config.yaml
decay_shape: "linear"
final_lr_fraction: 0.0
max_steps: 5132
Each number is 128 + 32 x the weight over its row's rms, rounded and kept within 0 to 255. Layers, rows and columns count from 0. Numbers have three digits each. The size before them is the row's rms in percent of the matrix's.

# layer 2 attention output, 384x384, rms 0.106, rows 210-383, columns 256-319
100:111131158155158116090154096131132091140132082116167086134108143088141149134113177142082134160112099110127170127103144148115164120137147124166109137168084121128047147105127131132133149092136101
100:115153198149115101149081082120152118144106198172091131134107067117136118125127135190163166135101140078154160101160112103119083138131146184142119071119082168070072153124163151150087146114120140
104:085154129146131104194112154170191172149150098149146136141086088110163132138057158165123097096135127133077044155186166132141148107066105146115124155131149113082122130122144133132183121135176130
101:084033126125121055177125159151198135148166109125137130066115115131146160089126155130136086147113135110172161133166147114134200122167141148130099153098135099118189150128141151127129114144146137
095:174157133121126182081103091121119126123145062104177163063174164172078146119104139137135142162117137048151018157126113155186063104107105101150177110098173147134130105160099127075113142139175116
102:131131106169149211093093114104160084158094171086162142140134197069085139171141139175128105153194133170157142172099126153160088055076140112080108133091130134133134092110126098115093089205153140
099:150147091134090166201119074079138105103111131108194147136092105125144111147096139135143106111132122114106141135082118160092163120132233130110133148172143105141131124150134200105091070160123139
100:074182150168145149115076137119124156091165170155132153120112098122080184123166080155135153109171153131158109147096134107131144117174145102086191078105091142122093102159087137139126163142096086
097:069191170115193152125102185166120139145070119094152172149129078173135120147144144130162166132111148132112149167080118061143121141105119157149075167081131159161097070127123118190103156159120130
099:119094107135147075119122164117109097124145105143111114120165152145159078124132051121163080165116145138145114147137164124051126106087214119129107128114115065144191101144136107172115139074115098
097:141159075139178119164132129119116191116128105145170131126086141179158149144130143111129136127159134152146154180133115081124149118091151107110098133142080034136071090097132100197177149104133079
101:132109115143113082172137096161134035108134129153131129117116090142144132040114136172107176109107138175105095131106150122109083097137149094084137084139091118128131051168158179061117130164164188
097:077146145146143131146142153108140112120084111140083167114110122109153153192162142119140142140070121087135133181069115106144103160129129126141087109132124125159131152136107168154109126095137155
102:151109088078113137095065047123111159227100116160116131139117119086129147180095093154110126101093146164147119096136133030114122077085127136120073099110097093100135118177114130128107161139124108
099:143152105161131109075118099054142105189151183152155125096152079202151104154068114184139072136141150119139119204148143099061132110177145175183156139137158079159144120120137135149164167120118117
099:122130165126137124099129129160158133128079127088083151142076070060128195185116161131122166131143131166104118089081114145114109134089160153104096086135169148076189133090131130162113119147138120
102:103088092118171147089151123113161160169129116137123146162142102121107106158136083145177149101150133118117076129117065128140123117100135127128186142160093141128157115141122144124163189193156130
104:158087151098077089140113123152160114135054143147129135165116109158114103128172063122161125112153163181082122135156128163181095129120101103150147108149123149144154150111157128179085156141119104
103:123118109161156107132136110166103102133081122122149102143123113082117120136097113105096118065154083093109149140175130149085092085129079106078167112115179128174098048105095123129116163095120135
104:032110124102116094172139109103098131180085120150131099122078076173110203127119089140137187131099136130119136129130180112155128095126103094135201124140206165112142086110147114200132079092122095
103:123101132118110169127144169077127168177098112084115060126108151053159078138195137162144147197130144181120145113153094102160099113165137097154138123116133136103145140104137140109090161094098123
099:091104150129098122092041136114095190130123089123183122123141101078117127189109138132103164129137155140097086097131197140137090162180119109170182207130143106084080124131113116129113144191112115
095:117111073191112177093182114114153172071113046129096115155131134090137082101153091170144116129096081118202149150148130134145162096138124125083160156103104153129122130127054165130133129147114086
103:113116129080130177102171104146149106173107074119143110127138146134134150126126117118095098109099127149146150080115130071144119088144130091108160118111141141095111128155139109111140128127119180
099:143107151116154171219140136122160111110121155113128107118117132156135119137143117146146144118124120113142163124146146129217107125127064073123126133119161181106131157048140138095135136177120178
104:097154189173183072105128091118108134097113118118142139121139105184085115121106099121184171108091114099090133073114183118182152148158116158136111091109055130125150125175125124136039080121144150
097:112142127108168141106164136119105098083116134134195179115146198150071123134166114150071135178141184104183118139140138097173159145120145153171133134128124104085130174113163173159150115157175170
097:130172073148132081111120123148093136202116091173128101121164116115068103150192100165164122159146089125114096052167150185036110136111145124130163125139127101138080061123127158107126182195183149
101:131155098108097090126102150145026139130161165138163123125169166166108083098116136100063135137141113147141145082186131181131139124102108111113088115153140105167147133132129147083137153172138166
096:101092143105146195179154161129048115167067129123111146099076179167140151119102104148112105171135094126124150172112102142087130121177125095133090155164117143099118112130104122151178089141137144
098:158116099145144095147110137178106070140169136127116119153136158095147116105194157147108119121074104108077102142055165123144077156146178121169114161161149148066095103202087132090137165132110146
096:122075120156188135149145129167095111085110110096159107181085174168091130137134095110114124121156132109177179105175071084073172124066181169125151130149170110219138105134129051087139136084120120
104:106101065086112141117099161133099078150099136158077149130112089157167097161192144179087138100185155087123067081153194169114088140154159130192111129101140136128094122167143119157151164164129088
098:144116095075138157096170123088098120100161122076200118160110135184151062130154060143146137091115112126142106100148110104098201124112148153098180125195154124103139138189173111130120158104071188
112:109073137183209066155127124189148143124118073150129105117119111128103100158120097139137115162077174122132170130162110098099142153125124155137089175122107095095166152147158173150099115093124152
099:132130115142127070109099133076157088079134167149102143157042101107112084146122137073111123160129131143154142143133082143054043096192192141160156113173095128112135139085122157114146136137152167
095:167045125172109129107154136106116093156109083087075108161152095145132092111186106148170163144120125128115067103109111106106106105124175086130159163171051138148087108153088150171103199125135071
104:124126112165150123096145111110083122161063169118131120137176135168147147142105134140162187187123109163098092165112077139134136063109166112099124186123165127128089112137120109161099151104106093
096:149061171111151138134147133116211136165127113127135137128094129117104207144144142137070148180094145128129155141120135098164109143159140077126085131142177095119109149116094120112109117137145126
099:128120165115106189149093148106184083172119112143142135134144185093101147130146123137104159137140146110179075083086176128095055135145141133113100141137124134085150125183076129111125169047135093
095:145167124133149090140094052112094148110123077131105169124121137175150112123095162070154162136179143141148171161154121106138122096171106111143137136059143143091136101128119075170107132122090106
097:136133143152119166103104112132122112173138148116164133139069151148214096102156116120095115124155138134157070148111152145185164084100138136180129158129135124080163119148196130105112106120076188
097:140100157117126033146165056068130023131075113113160134094106107091157099094084162149124187112162141101098126140153113088133148083101124062156117178145129130121108127103164112148171105163135078
104:118112086129085096073071134102142105137089173185113182131092150158131124099132130130154151091146145141092142165169155087157162122117099130156123150114115172154126167156088076098137050086155088
099:122099068136113133115176144179090130167143114116136090109133082066079145139091096079136156116113164103129096133125144128150184050132174140138138154063095110084086114125148147119110054171127143
099:147124161173112125110111078160128130134092146108104153091108132172148093110123154047102143157115102127179143123135117168100115126152091149107092115173137194108119105159159127158080105177197094
096:115149128128092070146111143117153141053124123132149135198130138120101169130096136148160126037165138102170152173167189147148150175139098132097140092143113085101145158094181149134093081100143136
097:110075143086169147116078087106077065088115158112148136142086124195133066062161128165188111117107157072132174145141136104101157125087114101091117104151130168164141116095125127116165122113100050
103:152118121153125126098133157125086153112167103162139124110110160056155176132089134078174138212172195088152137115105138155108142122150115115076095143121111129121130087112160101125135060143073153
098:097113175102134122120105143190141131111191131168128249171143149142116154131152121103129151073157124104120081132150124057138145085073114131095121140125159111109150162143073140086146097090164095
096:163094161108180115180099155169110096102181138175102115124142141131163100104138108123123101086118118142085155168147174088087143081164124171125166195125115132166156104119131154184069156133119100
100:143116091177098118111153062134147066122152136117207166108188155110182141124135116159067090164143142142103160156130147147083155155146189117218100183110141141170068144155073104124115135102127088
106:182156103082131134104120056105123113088133083125063127147144200116088144100154147146121090141087130137077159162092124125184122129097098110143152129085122099132189136112095067110118124099157082
096:159112073151142161096085078113116102098127160144136149159115125123100106103141124093131157099114094137137152132133140126113109068179143108093147066139126103121054145143128187163086128063157129
094:139136083125160138131172098116137176107169124106133097083171145129104148092150102150063112139155144141131057108160156115121099107125112120143159149147138112149131119118123130150114161140121147
102:150103166166138106121157146150096078180135109150125182074114197076126175124136111197069139109152138126067143075127074088219141152087050101144141115179065138099121110137085152102116156145104121
109:103158120143121156119123159076125102102098115138159152141121110119181111150110105109152110154147118150128131089125163100175116101100135166127133142111094162120129183131137141108132234065102134
096:127165130167116088111121127132133162123129139152112137106155083154108105177171109138107158202121175090168117134142143102160142108134114071111202137127111097086181090155145166144111128158119109
099:099174197131123140127122151046090136202120134151157117161081116118122084137129093163105111121118121111099156126134098115178119064126119127118078122102112118021156134165081077103118066140142152
102:104200130130133125152192108160131169119100175127137132079096097146096161099137100142126190114113091166090132125166158107055150132177186172155092117129176147118090104144125138163112179146125160
100:105139097094145070130105139126162108152149114084124108122124098117168095117118148116113167146133158142158113091075180099115153109145149139141127091152087143118164118136126125184087152115100102
099:078080143122140189148098106124105110111087160129127135144160121120160088139115137122151140100151152135135104153128155140081080143185112131160140154113120135124185158113121124124130093153118147
101:131125110129184129115156147179141110084094130147103145099111158190153104140187165160124141126086134111127094128140072070118092141113094122147099086118165141084119126134103108151177128130192119
102:129118112112085105119134156140154095160126153125078130154051144123142101153116111127078136152082128109139130093133176182117096160157160169171133127151194050117088139144099131146134102171099120
097:125182131087130115115129140092184176117108115124101145146163108111129136119071137127098159087088140114096105113118121175175188121137136153112104171119075153159179108079118176080172122170104171
100:131133172195106124089115078165110121102185107116113151099135088091106118138091148070142105111110122128148103128095140149118102168106134102116108137089090147142132128154075137140106135085165155
094:108161131129150114141102130160143140126137174162161173133077180150147114127133158137142147122077110144139116127179107175124088151077143142112178126112176136108165171106115111159125135103105144
098:131119133150138085097102102141112178123110102081137144102151108091081162126089130051146143112113112186085137162149148116142120100196179116083115137085152155118153175091093118163115200105161089
098:072106155088156122204081127160139166135091130148159109071070145150133134138128106114122142185095116115130134165107125132098098094120173175116080122136117129184104152131124071140170150067105052
106:137125152111139087194158145109125143127087125099120119109149096107161150088148130125113131125072139142137144183114119166119148126128126160098127103067121088176112122084174154097135149077164177
096:129110124099124084137110072105087134119133170165115138121156176102123121135132145101142171213134101159162106119121137137167104128118140184112081134174140116144131086139135136096196112112088111
101:139162144091132150128123149100150127114103076228141126149075137159135115124155075091202130162152100118146157150155159119095159138146119102089095078135151161148099130073179123103140112123132143
102:128150121123076148133134127096081167159135116083100115103126139134172188150146109068162123103108108160090082075150172123146095152166113108112148089144098157141105166117115151117109117133124111
104:142050115113103119176122118155115089081145145107120121100091092167120189140080147162134098111100183138114112093140102157152149194080139148137108099169119130156162143113193144126168130124076123
101:148119103140127175098172164096132103199116108158126155131122119121141107099136147170144126106151140156111092159143194155117167106097089123113128176148140107117102141071116112118122109123164142
102:161117148150109176143087175139144107179126076113083146127103124197139093155186164119102094112121164117130163163082109128095108139164097120154111188093123137146111140082146127179122185165082131
097:154165145104101151127121109148142155141105094119049128106204144106168069132190146131124126126149105111171099152138097099158080167108156090137101118110156098122092121102156140122139152124139085
110:085126138125127120138117134077116114132208116135113123146148176167163183092165135143133138183103130143139182096141146101081116108160166098112140106133112116140084129181127136170143177137103111
099:153173163119107068132146147137106125101117092111142149135120062098140069132087136137093127132182102108133108075130214161105102169161198169090139108196127115152118137095137120121112082064127087
102:103116152105149140099149115104137156133134101190138074146164121167140124120143094149177162097109075161157043101099123140176133144177168111149217104100116148120121093163125178117185130114141179
099:137137111127148154118079134113114127118167166137155157092181131128162129130109157122126177197108115156212142121109125096134156125141161130118151101156118151124153118207120164088120119135101115
095:151154154136156145168179144105142097108129105099117143060100102094087110105155095084115192120093093086202147072122094120117122109100135156156077123145124074162169136156077140120147138089158097
097:107083073083141102157128135102118132113146169125124118135126158209142135129108111082098114201135107191162109110156097120154063203104161121156125071132141145087159072107167175100125116132163126
101:101133150127147181110175088116136183181087157076125113134062164153114129159133195144150118116092146151086112141141152170152089110110116124140107107164070124160141087121124170188129132132137122
097:089135153158144153130133133149131107194070134122108047103136103169137202159135050092096091150124119082141119147087101127130062113141135168083158135140079104129113150130134129137050252124120150
102:069128108087114086134077101127101169158164122095151132087145131148188116100137155156096096142127126172162140135119103090135104119118115135171161118136081141098119101127158109139205138129088110
098:158138111146138039111181172105150163122097099107136113143170142102113180148102126088141135138119092232111131105142093159139137168140165175078130163144136163101129093133111207112131126193102105
098:145149152111111087075114069162157127153056092143055119119142104086120063094094130083108120094130102135149084120099081156128110127075183154145121116155137129136146133126146167139101133056103164
101:149139126187126145115109134163141128162077107081133150131178122196190149207130104128135187115199098089094124148106103165120138130085156135131185155138080176121140076116160155132172153115139128
100:115181088105052131118179119122121114135106133114102133138128106146115072065118089109106179136174168144108170107121149111139140139171121158093153171123157130156115134101113175161132135133110126
101:135131129087115128075105131118157103154124105122176110165142091163132136169150157197083125125132208170115101113117126162150118086126131119086103157171153107096124135163125142088141150156144116
099:081130110159119128118109118130174157119086090122147130144125072109126093150176100123134108106126154117128121141100118119101162146126116132145126100085118118082202122180089138153132084087152120
098:116131100108100069155146125156124185157118168107116145092096172082107096136098227086055132120131148139141163179139148191115162175120145143165092133072135103102132169111092149073124114082161084
096:102117210098177164135109106146155157205109142111122072139113086147148109134082149094119139113151167111068149089150119148140093072156109104112132110145159100126102142110100072144121165127131153
102:116117136102099124136095125198140128099169115138154119132097110183084133131146075126113098186114113102122184115094142101101109072130156116075137161120185112136111114070098147103107160157130151
104:146148122135131081124115156116176143125154153120119105135132101137093131163135157178181123083096158107139107089137149162105196137117141098131074095173179160154128126118161132141107117078107205
100:131152137095083114139134152112150041134103119109101147163107093219133117087125147135152125130076155109121125112142110108148125145149092138102110102146166127129109101194106091082071103144178114
097:080110150203094129092068134144113144102111112146134104118111163097142137077127086154143192166106146168097162133116088112085142147116170130136109074145109142099135134085163129115113144144125131
096:166123148178136199211159141137130100070132083099186147100145088170178109119142130114166140175116071089128099083119143117131151140176064131137127073177126164132160124116082109132112179075095119
096:131062113147106133104155129185171116119129066140086114149134097143152114170092149167111167141079130082122120159111131105089186122145127140131089133130087158158093084149152139148152113125125120
096:124101127130100024088162122108129169157151120161072054101125169170134110142108124165093154116104123125118131113166102069153116112106150132129126106117086116165159105107160068114149156135118197
096:135101110126112144121112157135146100085191137146117139126086127143154138114115170095134135158129155100147151100084157085103111143097183126175108115102102167142193114130107040207080114071133119
093:164095154148209169078066161102148188129163223111127123159107165146137170151117153155148121131112111113158103100166156149154125131182128114120154075136104116121140121215143161150089165086150111
098:124110125170101162126136125171122165124113134081126037134115176127144160090070108109176085090105124107150104090084161122101130141120146143092156142083112097109133140150116058134130108150116096
103:108154123095125084110131128091087092139116119123142127136121154113131121090109131122120128099066147171087134097157133165119135162242137163097107103157127122168068117119128131118149057164106209
100:085148079080143219135138075185146183093118074125110130086102086139101139150210169082148106108108129130090135100102130135166083106105152133156113124128139125111162124144137132196061107117144199
097:098153171153121125127190158077067106111139131168076129129132111143120087132145121153151098126151174141156155122138106124050114173123144178126112149042151076133141080133090154131162082067195174
100:201126200158162189128114087093155128166103134094151138142112163083112147182133114113119152141132177126140122124142171132158170126131147179148143151136186084181140181096107126074193075159158163
102:172075128188171143086122133096137130095080128108122145068074165099134116162126110150109167164106112069208148104146136145107112176123166149138148105124124105107140168098110095138163116095162113
099:141071164087166143122160075161028140093140099146116157100155112088048133098090194127073125158152170204161136113129150163136135172115199108170123140139109144146152126155098136099153129113140115
111:167122134110123090137117122131095088127117033133156134078138140144108082106113042156105153082132170135089121101178074153205144136128120119153126097145106117078137162132125136173145102096118153
099:146118110141124166169160160125139106124174075140132128177192114201107141117169150102116111157079072088114113102149119159152091132154102140113139167136086111134121157157163103180098084102160089
100:174118077080148135035143130155140135102103199109129077132125112121078085115149166120154175131083099115163129161098114161134150135159091159066169190123121128104160141172119150179128189080169176
099:139169114139124092115078132124066109143098118172128142133103111129190110159141087142091137174141105120108122033122143168138124160149114136187129102129183185140079116160153113080109104117136134
100:167122115162156058112112139112068132107104136087152112141099157127097107176099105085105146078127085179154215151155101112113186125099052131160098071112158161149128121149134134158108097055135097
098:106160128186067144176077153171147165146130143119074111148086157095156145131097137158126122067145151139149116091137104101195067132124139141152142143155081066092087136134141145147138119101102118
105:132135137091131116149208113114170127165135155124172143121136172109093110162127078112152162133116164105090169138187128134094112084129150103150102129147160130135107143149155148112109109086145186
101:161109116143111110160193172092126136145150102107146126157147145089073105218109166126130094104083133161080123137118073094162142122146116135178118133167126168161138140113165119144085181099167060
099:115087164136109100155105148117063170064145144079121101123119186129149104155146170070069182129115118108122180120118144231144147125117132054151178109123114075106124121155111169161178112138122094
096:126171220164167153084161057150143154133084131145150110124146161093102107083131136092109147125175105065158163116143104168138113131149087095140124120105136093113126140164125094188165126115148177
097:093103166122164105200104139162092176133098095116158077120140085129065144140110143179116076127113125148131150165089104163212141127165061101147130175113075131175135086129133139157075186111138139
096:104150160102110129122140133139102130159151087180148123064103090181100095137085130069113156151094116128148088123158099145116161150114143048136217165081137134137102156123064111146143113184131086
103:146108137143137165090098103180128131135104119126148139128162119056069179154127053090105171118137165133157139164157188097130136142137139100048133165124148162141128134119109093135142127121135132
102:154157157113089157151117169122141119146148100091144124148143113131128167128126135129152113083110111102096140112114096148145121067187080127169083120135109114158141134156150143085127159207097091
098:136179104147129147171129164075166120126096199155108159148113122124119060112136127149129139075078128156126194056135095076135108167115099138082120158129207113142161103101123099208140095125120176
101:158131173165115156124123137132142045111145118086091149125135152180142102181090128162110058095176190104074197146107145060149080142228088152133074132141145161175112102082115137173141134120157122
098:194119123142118120111115154111129095103094107073144140105112100081094114108069109095101150087144091139134088136161077084125122177168094124123137129084108156117144101110148170136149110119143182
098:143135094124103145158129073123049164187158104126114188142148161118171133171155105123155105141154120093142112119056150180101088140143113132144124143080170109124145148162112142134129158190142182
097:143143140134130110158049131166135126131122122168048139147180088107110081145112155122101118160064161145135136086166191111154145131141142123114106099110139181162152078147117106129168106114154118
096:134142180089113119079092125130123128102136133165143129151119118130135123092185132142101152117167153121116164148148085070100129155167066125160093115154162135182090110096165132157195160165099096
111:150089179205143142149158075119122103147120119051121122085083082108134108103149153185136119144085109144105074185156145146118156166144145145137128180145074136127144085132218108128174133126101135
101:100112108123143091140178104097173137164147078131080119149094099160156105118117151144105088158147151131134120101098141193145202194165120117109118092128110166119105150125104170153093103151158102
097:156118125157136117152129168046144098111137096119110138170113154102141132080061084141158138125133101112125150133095090137149067128142136167093135082153067093120113161149113156116144147149174163
102:065177090073120150117135106084133174123120075072089146152138206095145147111105117112117103122126157170139207175127170183130094126107171130155126104111102186124107097167157106121147176222135138
102:139103121133136133145162101129115110158072162119187107142105158106094210097097134125097112085148101168136089100127124132162142115128164153156116101134121192114088110149110110111135129161131116
098:138175128079061143146209123183158082122063113092180131102114127134122180090121133160126124177095086156163096153087154157161108074118123059110144147135169148096101097105202132139127118076051122
103:163153135153148129137138101157106116090160117107180090118178121105160090160167101166102081145091082134082128087099099119111141156102112112128131151114110211152070133201123148094120136120106115
101:118174078113151138110056089107093136101088112079121088156167138114088076129100110140131170150171145108130116153093149128143145107137138194113089119176160137088140144112161117123146165065129106
106:099059135118180129092193102130082139095112115121183125173127151129076193077087140084126081118184119123124102098133121196116107152095167105147190122114164089185159140148104175133186067147088132
100:102130152132133112097154098152107061134076133109117139126087164142155207111115103110180136129154121146106110114139096080109133102099073108141191100084097164110111172129184149127099136128105118
103:066139140107114059125126117129150097149164141090140161074144090117101183181112091208180078115081136107126074165067156099151190155115190061157147168131105083117149143103125111146101118128127104
100:186070181171131103074126134074157129075173108137151122102148134119081147109140191144118107090127187107123150162159066136149108115176114125142089139068103128143135146155076130096119151118146162
100:116091082119109147104133152163129100107095149186156123153176129076082109144091162110148160137112071064197160194172152144101119090133077144090071094145115124115139189150128103160125101161075113
094:158125179115112196143137144163168107126085167140114107128175127106125125148100135169074156130122110144137123126145137127067179113156128154124159175115117110064147108137112164173078107127145096
101:163112106134112127142091118109107110107139071138123120075126126151110120102131110130153156165154177159133136185108140133129107190072111111083144172079129161134150106144063083127128117148149121
098:069080148164085134104162144097090139104058120063104135103142142114164098084170155204186188147097128089149148121090135093097144179128158138125113117099159109200147039121124142102115115108110083
102:134148181132106071127110147161113108126115101081188131112142109151095103148148180099077139134082100130086097134116177081192123135115068096085128094129108082181123125130101148093102097078097109
100:177108173170117132136122077121143164162152087152124117143109150149088119163124131144199085121106154092096124097130125173040078133135143117153094112124090150086086073089135101167186108171152134
100:158133149163132146076145139120105138157085112139124107147193127177128142085156109155077120093142125135133134119121181153144208091114161129145143151110150144123145156137148120090098169182091162
103:145099099112112145145117140149128149099128123192134159169119136096125144166105147102161104135159101080114112144115127128111086101161143167148119153115165151104094174131177084150166131096075169
105:138137171139146098156105143112088142134116143151086140092100060161127175131144124134048066141067107135153114119198134098128127176117097068172113098120125167095136124158146117141142143163113175
096:114155121144148092163090171111093200102182118165126124130155137148187089071139114078090127150122066118102146187147129050072084074086103127132166078151168193174080153108155090061108156120079149
098:137142122145137129169146122110159146123054077121131139098200117167160131076090095118184051141153153158066089158196103104186161139149139130142161127163089115084070106105154136151160130089205108
094:147144137127125032142137101138115124132092151152138087111116138130080114119142114114080115116154153177158161109109122045146154093112170133099125162083074136095099177139119082099183125160145115
099:134091144101105134161159148110102108093088132139152128139088152145175120124128155154104135120125144135154209102085135114143085156166117123115138115103148152122112142143090120155137112071090164
096:194117085184128172156131190194157094128098139129092134114028115133103092053092131152098126117147194160066176086073108106102135079139144095104144066084141099113200124141110123145096111059178170
098:208137137135146096157122136152088066107156126140095112145128133160144052097142144150088171122147132096110121154092078156156111106139120090106140080093150168107178152116156084169091134137157103
102:102077132129103142152156147111095158099126128172127158172115174141096114099143129086140133145160120138104083069124104181166154129098108112166164144090109145154206086102107105089163158178123141
115:085181082117116158090030136114135119150116187132128122111127172131125195091170144107128122144137083085145130124153121115106087167090148116117136118149147140188087080120124138136115179139151144
102:115112145114152105187152154122131157132130142140099131105093130069080110116083147087140094173171104132138108102178181161144128125087090159085132147126194113082091182105127124136153126120105105
091:154154103182117139112121138094086112081129133162131131143122139120074144159077169125111152075080056108152101145132177137095092225129169101088098160156125129150083089141115164107148126170103133
100:126133080119076136122167136111153178129102124077109116116119112137130058069116141156119123079134175108096153082153129115131155118094205158155080091140127128107103125125145117122103158118136159
104:129144125144127171138137200173084157162157133128107111077163085098186150155148113134149146144133110124160095157131120191129112127095162147102107095108122162118124187126130137119149144091126158
097:124126148103104117161174173105039138093155177122116100080158167112149105125150159165135137119154122172126091128118112130155079092114130195066121122137126133137139127100138165150076106140126059
099:162051135106109136129192162175121144144099114125175189102142080158114107098114145122124146140214135097137138149157127145128139076123157102141180154101113171159144106125105177153078178192103105
109:167130211130183147201148121112137149192114064171146119109150118117154037100105122112121096116084164122141083165146149064124118138093096095084094124122146122148142094151123203080098111115112187
098:120063097125112164110078061086058100128116186086094090115138152159060142163115050117215127128147105100156118193134172125084186085122142123125145132142118173067100147181130120134110172150085062
100:153108169134104121115103143143128170125061182182195089074074137108111128093113144096096146108082149112091132119076162127167151230144181134126133162190074105120082170115137162179201199080100125
102:110136105102137141200099106101085159119204117113137097199177102155154158135120132128099114103153137140120101108139115140141091148064128136142149118093086142141134136144185073115169136126148097
094:139105098107147118164162095135178070168131140071109116144145133136083161134100150116141078089104140115139156152127084153149165104177125087121121135168110119120118109154063196127121172131059141
099:114111152111139112117173118134116173046134140114132088114159105111117133128106125140153088098092136136103134167193101150094111113163140077089176126172078129083136147175100143111189137086157095
097:174155158098103123107102087154191094104061106076120087123068110136137150127071090167137110104126104122181148132190134170193120133117194095114076086128116142147170107136142107065125109112185108
099:086097154128190133094133155120051179069107135097119119115151126149172103127100079166138181166137105155124106137139123132134139134102160059107153093098130152159096143202069080144145114170181171
103:145128049178144107131148111154089116055149095158142155137106135123153134142118088121094183153138138091132095124077092140116123125090111109127105075138157117193138114091106082153086145117079149